config.toml
n_layer = 13
d_model = 256
n_head = 2
n_kv_head = 2
head_dim = 128
d_mlp = 1024
vocab_size = 8192
activation = "relu"
norm = "rmsnorm"
norm_place = "pre"
norm_eps = 1e-06
positions = "learned"
qk_norm = false
attn_scale = 0.0884
bias = "all"
tie_embeddings = true
parallel_block = false
init = "normal"
init_std_qkv = 0.0258
init_std_o = 0.00506
init_std_up = 0.0258
init_std_down = 0.00506
init_out_by_depth = true
optimizer = "soap_variant"
lr = 0.0055
lr_mult_up = 0.741
beta1 = 0.95
beta2 = 0.99
lr_head = 0.01
grad_clip = 1.0
warmup_steps = 200
schedule = "wsd"
decay_fraction = 0.74
decay_shape = "linear"
final_lr_fraction = 0.1
batch_tokens = 65536
seq_len = 256
doc_mask = true
train_tokens = 374200000
steps = 5710
dataset = "wikipedia_en"
Each number is 500 + 50 x the weight over its row's rms, rounded and kept within 0 to 999. Layers, rows and columns count from 0. Numbers have three digits each. The size before them is the row's rms in percent of the matrix's.

# layer 5 MLP down, 256x1024, rms 0.232, rows 0-213, columns 64-127
101:452420517496557514507504552553559503517505556494471457441539580448427507385499508522377512456517530583425453520423562438425387569444497433484527476563460653484522502622514532453490527558567426
097:528566505475529491536488442486465546364515456440489466540517451508444497449493545498539473459451503549578545449515446557433525522534545597527473494452523486434499504471522434509534450496563477
099:629518436462496509437550532480554446481518474593425584445498534559539530532513511533468543532454503512518418564508530472521576494531455488554479397527571564495476528498537499460560548450545449
099:457535572469657456556501524496467480462493545468423448451496415555543437587465480507460479522487430554469596483577474568529459475590458488487438496419451526552485462435545544530553483388489396
099:499540482511353489561519469479560521594512390452408521477521505397526490538455523563540428399452516486447512497522530473615392457516469399493522509580484483507509571542521531494451491508519467
093:521581487429492452507496487511505504572516479490434485543426528611467505479485525490506548459519452495521460449467532551401405481453468439494482458472582506507452533526467479547508502508460542
116:431516501467469548515498464504504564458387499475490493510591523543511549421509510561494581437483460523407390610652574490527488569486502585598507552529429507502437576542554552445636535468521459
098:548500507542437509526516478589515446507463575351536593484396625431490497527508515530524530509433504539467537499470518480448500443516469526484440493431570509464523508446499565461524549526469477
097:479500538495528498543441498518540520544453523499486454562521436526456556580510519564505461510530415504460485528521424496460470466455535524481553525503356523448449507567543496473623507550522479
101:531496497530523564520465515558510534482536482475439412501509498473500496447506517524546611456477627590469506438465505497535519545453459470521444449419495393469563386509566493387506466482559464
104:463507508548593552532570460570456459515472493515486450451486533563513441486469537457562394490490473577472403597462478417435458565424473455504560487495447595578477500491497520555516468471565490
099:441508505415450516500477623577467457494468529479470459577487473523525474495502534543498450408503512499444529496482495606457427562492454511477550519550478573471456451524514537533452500498563405
103:444492539452475423537467484453510511493470528469516516512521503481481469488489389483416573505594503609454491485463589595512432467513464472517508538576398542499480534457576508468565482392574549
097:485499478481516527517530476520642504434657458542466396388450430446512599512358565447488446478496508564498386497526510620579498397514492551567494459457476526512448413491434484440431544554566429
100:369424540568420464451493455585582538527493464532513478527470500504443488505482466431462599523499468573524534516532507552485631497456515455488467432543475406522523442507573537584495546524534461
097:483489524432513378412578503535442433476474522504527423524531525439470468496589441509473530523555421551410509505541457546572451532440506497535546570476542534541544477510517575548419549538521377
098:522536459458445502483479530519583433573458486437582460487498496456484628518527414540510441486528451418482510534483520551424523447480470527484554389562471572519527474553555572476537529506510470
099:515466551584508491537472515534440494597492592459390554534488534532458585464580528528395457455550422463477426472457574480479538461545518496518513489533531566525506520499565610530520530506536533
102:486474370500626492583547537507448437490504544509526455557581500451468415574587438549563506492534572524483455496505481574447529489526505532480402491536506561443429559581426541506499490533511470
096:497527452501491556501487557514516521508424526472521424553521563493513515498455524521537519474480464445352378470425526432451525398414566626497470583451570498558437533505480608540535513458553533
103:472562511539577494509479505478493464604527493596571570511484495514577590591438500513464510509518606521524403508465479470428535556489508547461615494469533448489500552523461437494501525496523555
104:507564516504439531560514552482485569466506496421501513548565482524528542517552511536485479519532482355477483514556549459443508544483490557495495512479506558508476614435467513489559540519510571
102:472454423469439474468463466441625450521414455505448442541491528396499595450521500486433492443459562535404552550540522474479506491546553558495490490591420483474569565534506461469493538423385479
096:515457414440439450454473485540491494524402528500551529491444457575581438505532515420551488511507531466501595493449456514451456520450420501566330555505611488525497506557547548482455504462465536
100:523541518441527445473579475456496510480582435482472541494468463422406532517418544508562478534502483491459555491493511445535478490523516520530497532586529583523513514613459568491516468542558505
101:573525493518505544510475475514438522474426460501537565503515543535498492453459511575533470492523542434461332533519563533500532549440513542466539533475483493478516506490430575505558551476476456
106:472494464418519486479496518411495542472499572489450468364533480422523464562486445621488529476527561488457560449560542480524446455488422541543548554441587470558538488487487641474447534425527466
098:476434425575458496497580542593465466604536472393499561533444522468517513530540564545466528511476511511446539503565438547544481467480467497487437480545499441416555562463514548543548512458485458
100:518452624450528592490438529585464555449522524584435587529566546528619484455471544460545505468495501495499455472524561585499517563478460452484546480492441472543538469564468536466577583479492561
100:482560479497459514446534494548538578484594537505546548480524516537582619444488543631433400473477532416551467560507488560436495547537493517533557546481518490490578531495382563488473455475462533
098:478427460479478528517474495461514462535483483450489496508419449462505531519458490542483463384446534507479474484490486549537508465510530473476542548483424547448509448511481538507495465476435498
104:598498466414456481503569532505554524557525487598392486450540540557508466452487554511411499449440524567430522489524518479442521570526487523540417488518438415459528555447529489559545585561589509
103:519463610534480489526489437535514484489440537448501576469485450480455559497513463551549425549473512502477583411502516588507418430546506435494556533535489478441513541528451477540573418449474542
094:482487473546456562518453592455439528465415468446539568457502504541579417459541441479549467376474521550482475597505466496480493497492453455567478485549625580467588436501563500427467500496457502
100:533535497597475533477431455518482494539453498489475506511584620434453495445518478529511420483552519520586495516535515510508390504512524425482514566537534488588423459461379557504427448463507543
100:521574491562497549509547498477474476521537504537521528477523567484502544580567420453631571554474474489542443507519474568569516513495532448477437499552557416404538483472568466485456493581514529
098:391478550532518475511545506422527427535506522454496573490445421407541453461544458606534522488438517494504576517494511501525458482465419498554543548561488485523420487484510477445488439419473547
099:537354531389524513575577456500485592553521564510479488534479483428533417468458453511563487470379492475556538575548538549582598532469550477511402465524463423611499593503447523497583510508470502
098:550475464396426491489475554473479575543469474495507531495524502509544493496457465639355518465523502588471531445514474498452509456558468531483446487497519534480549539432442451467523532521470521
097:358500465498528528446516494506546484474474499501542516456524512398446483578467532568501500435575457419509454532433499476553493495454498544550533574516511579438445514496453445542477483572523526
099:450530483477449470479525523495574492458495380510523451578519491399379521463558512548574469516461573482531504480471537500577516523501527425526456494450512495544485495522407501488454522489523546
104:486524534406362487540509562519574553447492518579512456568438517478516466445558513462562499497564531572540516477417490371588540614509454571439514638459533462503512468487543445527485362458555534
101:469528569490451529468527434494474439519526507448499380521530568588438521458477475456505494482528519450467482548429546488529591552523415538489481478453501400469530599598427523519437518550471423
094:520544558476601546525508524478484494460485435572548511556485509488438480546522545568461452530521448545481513511543458446554535562498465473460514562578490562485561495454507426439542501454477585
104:496395484572610559440541546475490465531502519523511395449517478481545391569507417464490501480401527457497539581352551617473512484426483540526556514412530430495505491444567549551483571499567382
099:428504613505399404494479554473476496512527433553483469459473574477515568583535520459506466480531453508397528476509408504544521439463410507530444441515402478482569470508441578498507500466540456
098:473543426454610486432471528429490540465401457592504480587449542455520507433490422453452499492492605532569495558440495494462500513553428566527528487507531492573427503431526520524499405555523454
094:541542549521459515567500559509465547534499523515455531491489483467501568411485470539455522401445488496573491496433502441416508554552510445506554509564517532545458457522545472464438424517489464
099:479455524440527474544524609417397574484602461504420500629486473511517487605459461498526441468525375507494552537581501398439487473437416464543586512451450378470535508463501521426542544423502564
099:542513489468504430467527466512494447442546493458498458455523554526429604464496506539551447597427522453517435487561504491506503525487586557473505473537444545480508471504423417505525501430500573
103:528505557471453481531550547475491542497434489460532574455498458441561440556452552484511428496444451541556517561596392545457575563524538530439557496495456519536436474502632510510627417506543495
103:471463530483599521490482489529509465510432514492440508582487522530563489505463455509485416542456505446445573474513454449563497448514537454516479526475493550525516511533485464499558464409579513
102:538427564460604527543491375504504492525497488564441507574456561488562375576492499432435532511464587535553447488441443469584512533531520560471512446502498436440502533487478509532426612458546455
098:505442490462585516531450510442469484422464394560504462475603554454445512478562512476488503453442516566465548565485522491585490489493465473510492489572585478574531450510503585482480474516495465
098:521482526453567532548582440551507482599570518505519517452470490552606563437535625483474535477485500515403536508537520497502570577534523517517434563466453584435445359503448478576533487480469486
099:459508434445499432495444559485544496393443548492428460486563627490458558532473534534425504492577547468529544469441472509509457485533477504433548556514455464519510506447427443481504479521497514
100:504502487506481552478503431519515491508463527470485543533426510401490492528476525421516468443433538499475484515638466511389503363519499448505575479497505434484452485501549448453593530414500500
102:484391424505491630464472609539435443474509569503516447488559475498483490488489522543511503459552510460471480537445528496422448492583416504491412428521432560523448514476524446475522477573469454
100:497453549514386501553481542499487559454472497535465434444446518456541505530506497535542453528526464560499458559579535456524546480424541505515559548462494501524401443579520421497554489494533481
102:500534471500535437476498563458517444554496569584517474435471474420557516442526550458511500529523516465527435576545478503481467574476506474512482450457537496483499531532373450424473465424472496
098:526474466429473459571552480444530534491571426536536483511554520544504533517438532521447479389470584553565487424477448491568497497498455466532491446521498448440480527538436494514434558574514508
096:541469489542514549590575478489491414510548555485439550459574456567498425481438542542604485447482501508519510504579362506497531438481548436498495601540533413495536533599494385491482454507589568
097:512514517566445471451473600544403505462545550504538577470521503486536519461403467592522477547532500484464500517557438585431455490556499546498578459447499522437564494493443571454410486606524520
101:481540549430433444476492462469488528517535512509404539494501527439552469476550556462477497474419546572640484508558512503448531492510610506449463501501471501490516462481460425489471519486507565
101:543449513576601451487526474441530534521493531477483490541462440520490550531525481439505493531447558513447455482471462555593480521541477475553466463473534413437514497578546485491549550588433458
094:456490431538559492538502503455441376527492533530587552540545480491509517461535508522516554500467485520595547453450590466468425521472575469456490477529577352481531492517454503559509541485519496
100:478479551554512475512547517483511511434448496544546448384479502490437515449490613478528413460476471445442358519452472486482424483444468532494536517384510606475513432460512368505511561471442524
097:517554570497439414583459533466520545464483577502452415585510604517444397526437498551524560559523497418522587502494506485510419538534474454506605531492603516495510402511523542542483485404569438
096:582477524352491609497459535556454467496452463538481433543415491457455521458537523418523464453561420501495486531484467572444562483467517428503540424421530345567560444414553517490468492593550485
098:518510464531539452523517462497463500463476459572414505496517553479565542485496509416458567514529554510479497487439571518567584472518498483495529430558514557523554447505502484438490517498506492
097:504575493536585488488467458471451523507433462560530444528569485544472505491464562458464525448516485496481451489487551449575543540417523476448468496532462561544476520519586590534593528476479594
100:438536523548507494525654485452514510434485528604488547481565571499529483536409500488423560484477560471644496463501456510469420549564519489451546549424569498438507556483533421394452528508548507
098:507452509543499525549525470470496464518507530517542494452369482459456457604380463510473523464445498510509520505498484390623597462539548450529468542560480445528467499573438468566553531517436538
103:600480517532465509493468542499487461531536573420509426556505543569451476546455440478501523440584466512595482543477428460620458486531471429523562445421461557538478519549507395371447492616425478
107:614558589536490510568446653432541488454525467611475560359468499483491513465449502490491609499512562500509387544583634499590475473494503531505519544431569532537581488447508539614520421446516499
100:411548472514551510393519526496521477598597510513539517542501407467536539510531576492432538462445515442498476457470450474587467488591503431486562456496508582570450461422450449513329489620480448
095:598507441500454462431505443555499499562502638545533509451525432472420596598521477537491427363483584490451531525478542455525522579509602388506484571484554546522372517507483497500485478428465480
105:527524514468443525501444466537500519423453534521412469458484464521440508511478581580470584396518569503575494559476429553564539471592459542517444436527435518476558561461437567566535495387463507
099:504435464485537533607505465500566457483531512444442505587524588502440500413532493477440489530573450420493545578560576515504514569441490453512442504440487540559490484543466541519496572536546451
096:463436412505464476446477501536414525487458408520550528451492545435510596575533458596517455506517493477440385526531463505557492465534399558435523440507471514440480442499568434463521518538467517
102:493478466486466556496473520575470474535406462561555497559487507458557405463470501500529545389491497613379456537493550509512474397491493538449429498546541511458545512589481595470563553493500450
103:448427479505479446514594452393530494540566474456534477498489575486545493498523470526488533486442542403525501482420500547535556544547554482511536420525507582464499580580477559524533527531512497
103:541428549488637571585497611528536495543571471526529560539455519520465495504477581504553527552541567476490429538482506562470484516492449517578450498458538437455574538508541524490455539538523590
103:469502588469513471516446482518496440454498475502465530471507518549472528452451519512532484477542437487553470492449483490459479540465532522483528393518581559438513473489559521570476485597634498
099:506585486645536509553498480556438438466580531506501494486558496492461416562504500461464506509455462529526416504506517590431461577363473476532428408426525457555377456538472471516568511422463473
096:475476602535509473588426489519542472410438461480335462541500435451512480631452511456565534559468495495460489471460416525496595489443496495556453438457557586533628574516511556459557496535563485
102:525558515609649578518456408467429484455452406478587483521537464531520536601575539464619509390498459538430418498473561510535509532489447500527482471495531602518484452472501452527520617574492488
095:496529511485524490449483474515439475408508522474572456499514541503536540455495469541483466491525455525627601485546508539364549400523508428566523449377482532458550498533637439486521553482516435
099:491478560638532525588554406557509559551524447438480428518535493488473512518520469370562521469392516489569492612564569435540464533459438425476453435404601555509504543509458391474460519517468460
097:459509447593594523472529506511506490497493601389397442490505482467448461462472503408490406561482473440494495487537519491511457472468497521404481519480473525546469476576548431491518489531463524
097:531446490514437487445522429489475517489427529531430470423513499448567489480451579530477561529502405475458551485614464570427513534529588618466453468454565491529504455639428521470484514533589492
101:424492491387456498581497475552329545514494502501562474613538437555498439469462520437544494452443500556490481507458542618390387545529377513485619558503559456496456526477503434514548514537498517
100:465505438562431590485512464488470434518480550452509545439516453610378544463477529403518487538464518448415515433519514473481535469494509553490505500603550505550476483501469552502595504528481531
102:513553503506524515477596493501545594584513538486642479529474454457514532527549492559472482574529490528449577476528540457469567470486573455519503516488476460474471493517462478517490459451447572
102:502431545589454481516581428492504544561483498551528559519574555499494504409537482351551537533462518389540517402527609567488491488469459553533500504535453557544420482515542483554479473479550562
100:555466530589527520549511510473465446561489478535457421489513518482462545518427573560433532500505466466501500480578487479530500613547517526492455446377456503473475483490545517499425474392452558
099:539553409561430551545471504451464513506446452565429465489449644454448461502546438480502506475483623515482409491562476503513575490477494554398399494548570379501494483540463539471448495488451412
104:534489510439481516558559539481499461427504545489508556464493500379535480498530479608602504473444496533468543612624557349488489458488369455601502475613510387449536499487531546548505568383431526
103:530556541549563475553500482533523474476549514448431505485502445465438506482506480449431398463512466531457478537474534480507425502515463568500489506537489562457522569506495467459493575478484509
096:459547523484528444500494593564510601466560522614506555476565493443427591399502576517463429497482526492465479535566512498470517470502483490495533528542496513490524469519643507444549502446565623
093:469556529473501516541570490568593470542441481525532534460469480538533480580431506439428541491546573472601530515545494402494384477496428521518557415510508438433508490503453457554514510576505498
101:482464530525533463455523496494549552557425447451521497455478520499564547506488470507574483582411530476495525580513493447460455451449485487469467460451515490534503428459553501492441508436449490
101:464564545562541545518570574560561504542541470487515437448475534461450501441480542581515445533518522471539450500572583435536563529506565481546502501519533486552454506546550502543435445481526435
104:529485613508499561519549550488554505500407507530555614571520460509572571548567508546517508549486500516641481539603551382539453475605456583537511540501426402473472495467458479569615631553478499
096:443462457354551510536448536472537527419481459517494507451449490503473472539501482567519470479444613512517511478511477481549562550509511515458481359517463543485515533488518462555492449536553496
101:508538453416532567606529435524537485411490471480479515498512523561392484544489576497492539596621522492538548521456521413498460607451550516523438581535501458440494470530548513439539482466554497
103:599527465565413547496455582450539449502460472502423528491430514466500496549464489523470512451555408540527557499598436431580449549451482495525477552499430472474464542374578503575500561382602503
109:567558589389473539535460503444453524451552514545507518522519528501468493513571459488517520434516398432545377582572544504499506477459481452453483536449436470516585589511446527483491450435532520
099:567482468519551485498498545552376479564516488475533471542510382467506457496450463421565564494552396508411501457443481507439471481570478507517448456563410553464535568529544516463480584639539419
102:534539489468537448455455469536580421494499498434471449468418558510450430476500484547465594429520490577475480481558460438553498492521447527486485462457472524497513544520462540451428396443560539
101:532465565526498525508511516508483517527509493534529434563568527425536484474510476505528482481466497560541506518505480613515512498444412483489585608502519432435397556554443549542565567536387490
097:553496520455439514427516482420509547592494460356529493431490490548525493499489516541501477441459489497410503525463485435461488490530520495531473378453506476493501448500553495493503527500462424
098:457462464518587498570521441519492603499399523509537494584412452521488489443560537497512477533506512491599478537610418487521525490554468488508499474521508530443551499417439432497578572549415480
094:426476493471417555549495562470624472429565480533411522494484481498530469465577572492525500462462615529480500559420497535499527485478518417479504472486496509456509523532486417529523427458438507
106:465512480477499555557574549591510523447506528474571509498471552478537511444483626478484510529502451394504525513523521497523575498519494548629492486487473554562523543511476524546466508537503516
097:491583528557560484551483411518484507504475568531434441413512508514489534507470434467456574527530503499477368498447517533436410540493510523450524515485457527496494618593508548459544516420509438
097:549550481506533589482509485522496557440404497524565608492542424438550498510580454467453515483505487465538543524605525358406438478417513438529494485543469586579440444500496442475561555537443491
110:615522492498469574530546449501540510418536447498500466547553509479535462389465563495519469482512532562611584529550511461397477553536521476524516555541498459447518483499463483504493483549456614
098:534565406496367541409490538490581586384526447534507514444569518627446466503495582527486520484437610436563549448516477563479519452482622461571491505544549424487471515539482496527491410519521414
097:441577494484540516468495492563547476481493487485605435525521461479538580478464499458418452472471450402567562532447427535441485477547611519483476480533551499419570559454441398590564459585549554
095:520425490543493488475568418561544549476513489500584481488471437505454508475450537441554512525512375467466553481521515531513516476594472436462439430525384462520473416433537480488462573449620506
100:467625522483519457543497364536471546509514511465482472495495553527448530602491488465508422432511443485604513487524546506522556515492507465528560560595376518561543500555479536491526370516419526
098:559594446460442467504494470514418495512469651511544453380458462548469508475555506491599502481465429512437482508547487414482575602445498497471506486446481499515428508491522482489476472466535497
099:502433461492433408512543565522592438485582531480519660493491394535452470577491527550556537545449524445381511486528393428450537497453557506512469566405449469405436512440400492538516448479527486
096:637462491403444492583422542508555484530537493549537479444435411516459599448537439538459471480542608491525538438524535448411510460529587448504457433538532412501575447570520511549526572484529529
099:413570460486538494560473464523527572440462569558483508585491460481481558510484590548452442436479520507524534429450473510469536534556547572482505532456508500524541513493515415495435527532453474
107:472507566394544437550569544567477525544489513492458537511401526539601579546484440470489489559481391627481520444463570481426606574436492469493558433474477505552482500629499593557451475454535481
097:485471530603329528446481509516446476397465434531480437457609523513439557424540541541474511505520396562422471506442539527569445459556499569528442596444485473527489540480548466511492582515420582
103:476468457540529510536485522532457444473534504442445461556549531592511519523411498409570487463505655531444508458415513576570543493420500498489585545589430571448435526497409513506510470528434566
099:511394594545489495491555643471511462539485530420494526496474550493539489480431584545544333528382458496545545483454495480336478390463494486490483577458518447455478563476475461550570547477509591
096:462543509414467467477444495455469589510540559481485467496567473530505496431516474498555505483572504492447551474545527469358509560540452466577510445411536558528531518431528528468402522461520502
105:499566559411458547524463511584516497468520547572511461510515586548491528457591553541498549516511436634509363582550522465556461436489514439546601553475466548535547495539577537409478548442549448
100:502484491494487575496504370468465549508461513450530547455477477591509458503485478494491475509461429546614503573506521537590518407517617445438470537533537533422556515450506449565479527542602460
100:438472550471484556564503526507518567507518567450550425516507480499568514405556464496585529558444593574491506414489495486451364538522484529509550431524476548524580494580584449471550439515474508
102:410551443525552536472541495503479451503386478574427417521470572503506515496487445503403502522558579510468346565477543569452497444547556553471412471471547455525533606513497517456522532434482542
101:451477568563535393525489537497543426581542474549547497500506496531524465519418506523474577543514475544448459522555455516455425428539484456490440534499510458508461551548499476500553548505490471
100:514613510550523484480568453484443432470436500435525458476537432513464465499548453509500481418482545438551496448447582531449500506564487473489565545545565514461451544488566388510523513494457549
096:525496511423394426512521593514581549526507530486547517554581432495436443474480512562541559635485567486443589477566501540429427454503446519539479525492474440487512353432426373473467454510474530
097:517494546549429514423493427558424485556529503455551527436527508557483557512480503595556441467473557531488623431475445575522428437473466448545496547413431544439496402584407460551629413467419346
094:471513472512455455509488483438599517459391521568461487445449456409514499536535554376486481532494574491495529522412496449529463441529513470552466561535500470537500475516535513505497474525419525
102:562513590420508540489451487515516478510423536474472472507530506491463452470459501492482495435524500494437409494546431414461464444615596545458396430547485643453586481505585508479494497466486419
109:411462537533453440495523454531529503449429541507508490522560519535486501609507515455503556574519432530577526486454501391519473522518535485559402416520493513372484502558528519514598474529462558
102:510505579534545419548546424533504550544485564457560502529464475503505588498496561602520410475440516486387490530472577558459488526527476466487528465444481512489541389548490508459457415506503471
099:462453458544627488515568437464506439474577461510513457480539434586538509506533511484446486548536501467497403459477511512483524452510433544431484515488576461510484492498537494585453607518510512
096:446511383489428530459526495489564534422406497482514538507585508489403503522525472504451493575444504486464507501475558596590510487550529439430481546443367491515495508529452484430510559559441575
105:580521494491556538577498448453482482592462575527511590405480530495517549463521440516486566490531437433494553529588482431584428573525472458446492493506469580510496483529528547494479538458499383
102:467506592566472506449557453554488474556542415582526435513503416481506550524567562456504549533500430454612477416475445507596644450441377518522540547558529559511459426463475486498554481568544579
104:467515513439484516483524482507598477557486479558450445464495431516533527538465411537402489538497478463436490550451553470447460452454588468468434503558473485485420491508517503556593468443498416
101:475439624521635505475468473494496471533509517498527552569509554495560479563528487495483493401551545561428555540481520438536436546473516511447557444542424477435439584592534502480496487428523543
100:677538545477468549486508509500475491499584408573522515395596413440502484525488438491553437520505453558448443542439594589515375507495486607467497499573486435497604491483495502534581528486517501
101:480471499565451508430399543489479515570486527459481475470484521482437496576481435476369517551505500537439437525384488451431469532562504565538486479517519503554522538476558500462575574425488493
099:564444520554569432580495591554478463519441419519453538487512471507519512477544490499458438518602543555461463439524511546465483501550486520507457495513560476517557432453528529463545516549552428
106:575518494478523540499510459496506473509438476476432556470461441564475481447566544526490512537417468485474502458498502474481392450401506504510419501535457439516510454497471546522478485578528568
099:494537587515459528545482457541567507554510440525379451568511507484491508453496465538391560534535539500560456441448444484536401561570451492476565474602465427437538480484428540546406500517481472
103:557517494410489567557497489475441547430416491479574465504482563520494493371616594465629430538465507542428627518486514521485451603615525476534360419457482531493515385607622528498513550479495432
107:511494584540493575518520460514587572508518495468448486481513418528476488501472498423531444448428475502551487573551544453530480552498450542533470548552472517531510410431467494547514477527469527
100:615449450455514489456481501538500413470573576527436542454491518532464482451556538467517544517610533486505437504514532450477481452543454541562532510520503440545485438639490426520469443538527524
100:497477472468582530545476461425479517571452466517487433509456415453416520498535454468441526356504517541477442539518504454506468513473539431486500452591508477500605581558531441455480546521497428
099:560466488483505606485523384494423481654507569537538442470571489650542483500457546481539457572532526424520421470485444503483485447540551438551453490467531385478422441523532579536429474472525470
100:556521463522442469431526463518515522496488489454513481493518491464528594493457566566551458479480458416627425494526457556482530459513465448502565539559519471550500480570536435485521371593510533
103:518445483527489547519525516432580487513502442518558560534550484564463437610422441466486495401389505583470431430424513548487462493509565507552532407498496457517486547514512490448509503537498421
099:516493518490573476513523493460556481461527475528487503528430530569461536559495488425500571573519480429609473443576524487461487494460435579493530555499534556481433508504511400456465464596559575
099:549470462513536594498533508520384511549527498608461481452535584557453499448417477571565487480570608564432497506554439509454498566442513503477508530535418512538448505520381496460545455479474617
103:411490521412532496452520502549533505491423529491483455558530521422550546407460491444421493530483445518480471510522447425454422519521505599587406430562542351486502495504497578508500604512509582
096:553445512529559524534521546562513496529521576466569549501533479557511530483443524505495511525452491513472557514514548563544520573446527491517547524469465504531500569600521380552537534593508465
103:477480542559503516528483488492492445473524574427432502465491539596490426520513475388499545522492361491540590440470477478507596479491510536429441443455547431548519471415491497556494561466503477
099:479437416546468540443434518442461448503574486503537502459509542446505517521409494483511618568480516497474512444407441468555454457487461536520551501480534451438467472510471520441495441332507467
100:567399581499521547490517473473560494481602521472478486558482485537516510542390538501455433474462462571475475492572534573426541443500489542501470417421457696478501565491619464474486546525515470
097:450464458468448470487487465499452541524483452552589394435488480526516419497528465538411506536589524515500521409449542467493591670586624495463460478485551400551531471521427552505485506498506586
097:434573510577501566464493487487510493525421508545530433437477478551558443452515520496472580401510461477563566511497483461488459470461468544539566476529419474495530460509486495478410399460493577
101:408466419474495398482476443462500508581479488578493501444533476539559528443406510544449503509461521455533518485515412447529490491415450461557523490422599407566391450528429578589464512421604507
102:588473542471476497461534502447441503542453516497510426505506570459407575469536521566541504522560482505438536549608499579517419626506438489437502532543479470463410518548494575488477579507483437
102:471486440525432563478559548504421456534556441498472517448489496536483366479514524479451505467415546474411545517492635494457521565456491460567518500520559459552393553516506505455580558450452523
103:466526413442536438550505467501515509494457440466492628492560529649505648487425492468576447438462547574502498506513527518486492524529537452495473468492450445447526544531504497410531507487505490
100:465453484533523449535453594503431499570553544540561495505387514379498474598519501544498527513517579458429583511398435542440509485492449441527465517498439464524497456541548468514575465508454634
099:488490451533530433482519492422511537452516520482459494555557501447495524426473588501565510442522570471558515481491523528455468405536518480442503478444452467431470450479508470504519525462453578
099:557576536510481586457455419468514549616514549470476530552524489451556591447497457524559424572520527520485499500457528419469537518605382474487547524512486452514511514455543563476509470455532649
100:477507468341553494536489575476485403467470597467571453475508481537520597577439455515609570569501376583527500491507420426440558471425494504432562526450494394452457468483461500549487484507544476
101:492556508576409522489548450541523423578454622519472435523570568512485524479474491498502525492494499485422408539462576474483492602513495524490542578547538498398525487487488600571510484460466538
102:379525533452466526602439502557412439518465565456487495526560440414445442475482579428456438535493454573521604460521515489486474500492581610512576650575413410470533496506535470436543438469473478
097:511576528530467434515473487521538481488423502507398361501534539538568512468582514513538493563405542549473515447506452605513506557578434546468461495519541550604553600494564492484455509564448521
096:404530448541497534462445492494448447540536471452445502568470576490428573434542547472501488412521497544498516523468443496508466499574479564535547476486382451482444426543445499427497530408478453
097:542487531499536556474542532438572507510529481572515570462599506504459500605510469522445509387494571460499298533588441630502552540587529477456495502509564579515595492558514474560524541493474471
101:512463411583552583493485447458563522508494466514453553485503507586589374460438524593547506472539552549392460453514407579531477465491433500569545484539485521560518422560512457437549428460465509
101:487525529540514506495477530450440447447492517567612520556485447496482403461544546534497424501485566410549507531534440506494492527447514439511541524555448593444470477488397544467571517481586554
095:550482523548507508521491521558578477547556484451509503510544496534552459482508486530485449484529567515485539522376510600514514441554445443486510464491494551473505568553533528628578374490488527
102:580489497438528465614548519501457514569518437488488472584516527553561525503502564561565563479459376501541443546523566523530425505585472481470515519445493507477516508511492481411457491446531563
100:438574447578558468492560406475551433548503509483478365451493499497569537542546494494496502486523508536552495442462522529545491469525502444501512461486473529537440499518597600518546397536497608
105:470431586443493474416437409491477473446474472491521543475547485513509436460501480501525603443429451496498566539405454530501450564573464482521566417546396516498512514515492513455468422457510486
098:528499464571552438544465582457486498367433511466383436560486491515502482449429495526509476457502568599503484454530448481458338558473427500459556527472626456472428592442432539583509465496445492
097:550547490480493563546497525463459454518348411525517507600572421555457526511527471464501526521490539541611533458536538556525484595530534524539526512569502592463513516525557449404454373541467498
099:560428444555495470510526648479493507411548577465509493462486522503529435527505519498581518492465456489529490556467522434626503590512453500481480481510419510510546502470422539505475585595436551
102:515458500508535592488476583517550515524515506489431472528505476449505417528517556468482506506528548507549529493440536596438535467479532522470558510440511463536473457473527346442472454461518474
097:587476433477492552468568530519445443490566487558557482468548599512516417398515449495541469502578594480427456509480499589411439561474481465467526470516517524505540482513479447460585520496545534
101:465539493481529495420575488481474495500531496591523466484467569466447471449441465462543455555508558538482442559442503485467501438539410525515495426551471610572426460578508498515476502526497494
099:479472430472486490599460505497419490494490546493530444605513439496488616452488392441500503461579440484417559513532529516493446498511547441511391454506544448552560481484540581425488525523549572
099:435432525435510494481512537432549447470454522539541530486483443570484496541502574467511536476451406468539486438444406496531552541580518495506457508547404608435564467501506515487559526569515493
098:398480512502587373566497374491505465495501465465499461565497545477524553568516513545450524474517509456473488458511518586430528420465488434468462508488477560460525447453472569513450543475575537
101:394467569446563468556552560544548457601504457529467425485362565506548565524487476511484530449525545601527559562503490582547464572432513437506487525484574494559485468449468487526438438568528521
104:485435435555482536526541426457439452443464530507490491489428410483442582553421544433560457473489546537543537497437487453475460545474496512523524478580440489492550415498559457502515483373561472
098:508528455506510450538532436500450478498507509518411444534512481459502380437487576604472444472456560504524487490466573420452589486430450522520436511459564476558521494583576485413438467614498534
098:444513438484437439512426604480505558470534504527441535478491522474532431525464470490472432467522553523609550446469464536577452569534548498430480479515591532478514516541492474503519464410536417
098:543506508443508488545478575472491518532461514498496466531535567523467582507484438426400563478512584503572487479491444456564512483495498455407518424477510446486431536522482490556461498466579617
097:588436413522476568516448443554525464508545467420445512500455439524506570487366413499464521530574586552497418452424532471432629540477517512459522452467477503529499566585441478450414451545467563
095:540546490540471621526518485490458486492482483514522523531585591536427449437421569418457571448546543387490475486509502521521450449473529569519537463396518444495544507579517387574564431520501504
100:404516474513565529503500520427432418491599494574567512517423482569455439573514558546394437519539381480465473538499616437519601471504492510556492484473558508431507563495546645497484538516427519
108:432426433433531416566490490566494553492446467524530576538490461568521421477525472525558568560475430570430458559529499498452481455483503438458534460587509515493526508487564415466518570561538446
101:512449329569572409497467555435533502517427600538394511527534553520589448496444469561489535462494570521555460558518433443493562551472429536509482469450493437465506486528497546526507589440512473
097:492486523509560545415513508470531520554524581553513504465556490582585487540471490526504560457534478523397578507545427488545475410443426542533464490407392501458529534506584550474509497570448475
104:477486462484539430587530529471529524541452497426579489388541455555559500474506500515450531448564511372557459547537510437559543487587473550574576499534465458484496547525564598511481400601579487
098:469472517512530451485520565469500471498571538537502484485440558467517530397528490474500448506509506476550511435408479647520535463441520517550444506506491544424509543454637546570515456463432435
092:564543602584476604580482443479450503578465462524591538491475517442479563512486490478479456539473421457493509507592587576464416409501484531500404487494452570437562596481461511577473481498479518
101:405479558523535462432522436543431490611554556559495458533461501567549408459481504523502479463502451437451404498513528586484472436515496602427400418540523480415433579553478526515574511546610520
098:388433508489421611604497551495564431440444544489390527547461443519437449431508482415516533461407543462600479527565545401507496599494507444506400508392502506527501539465439456563492429460549449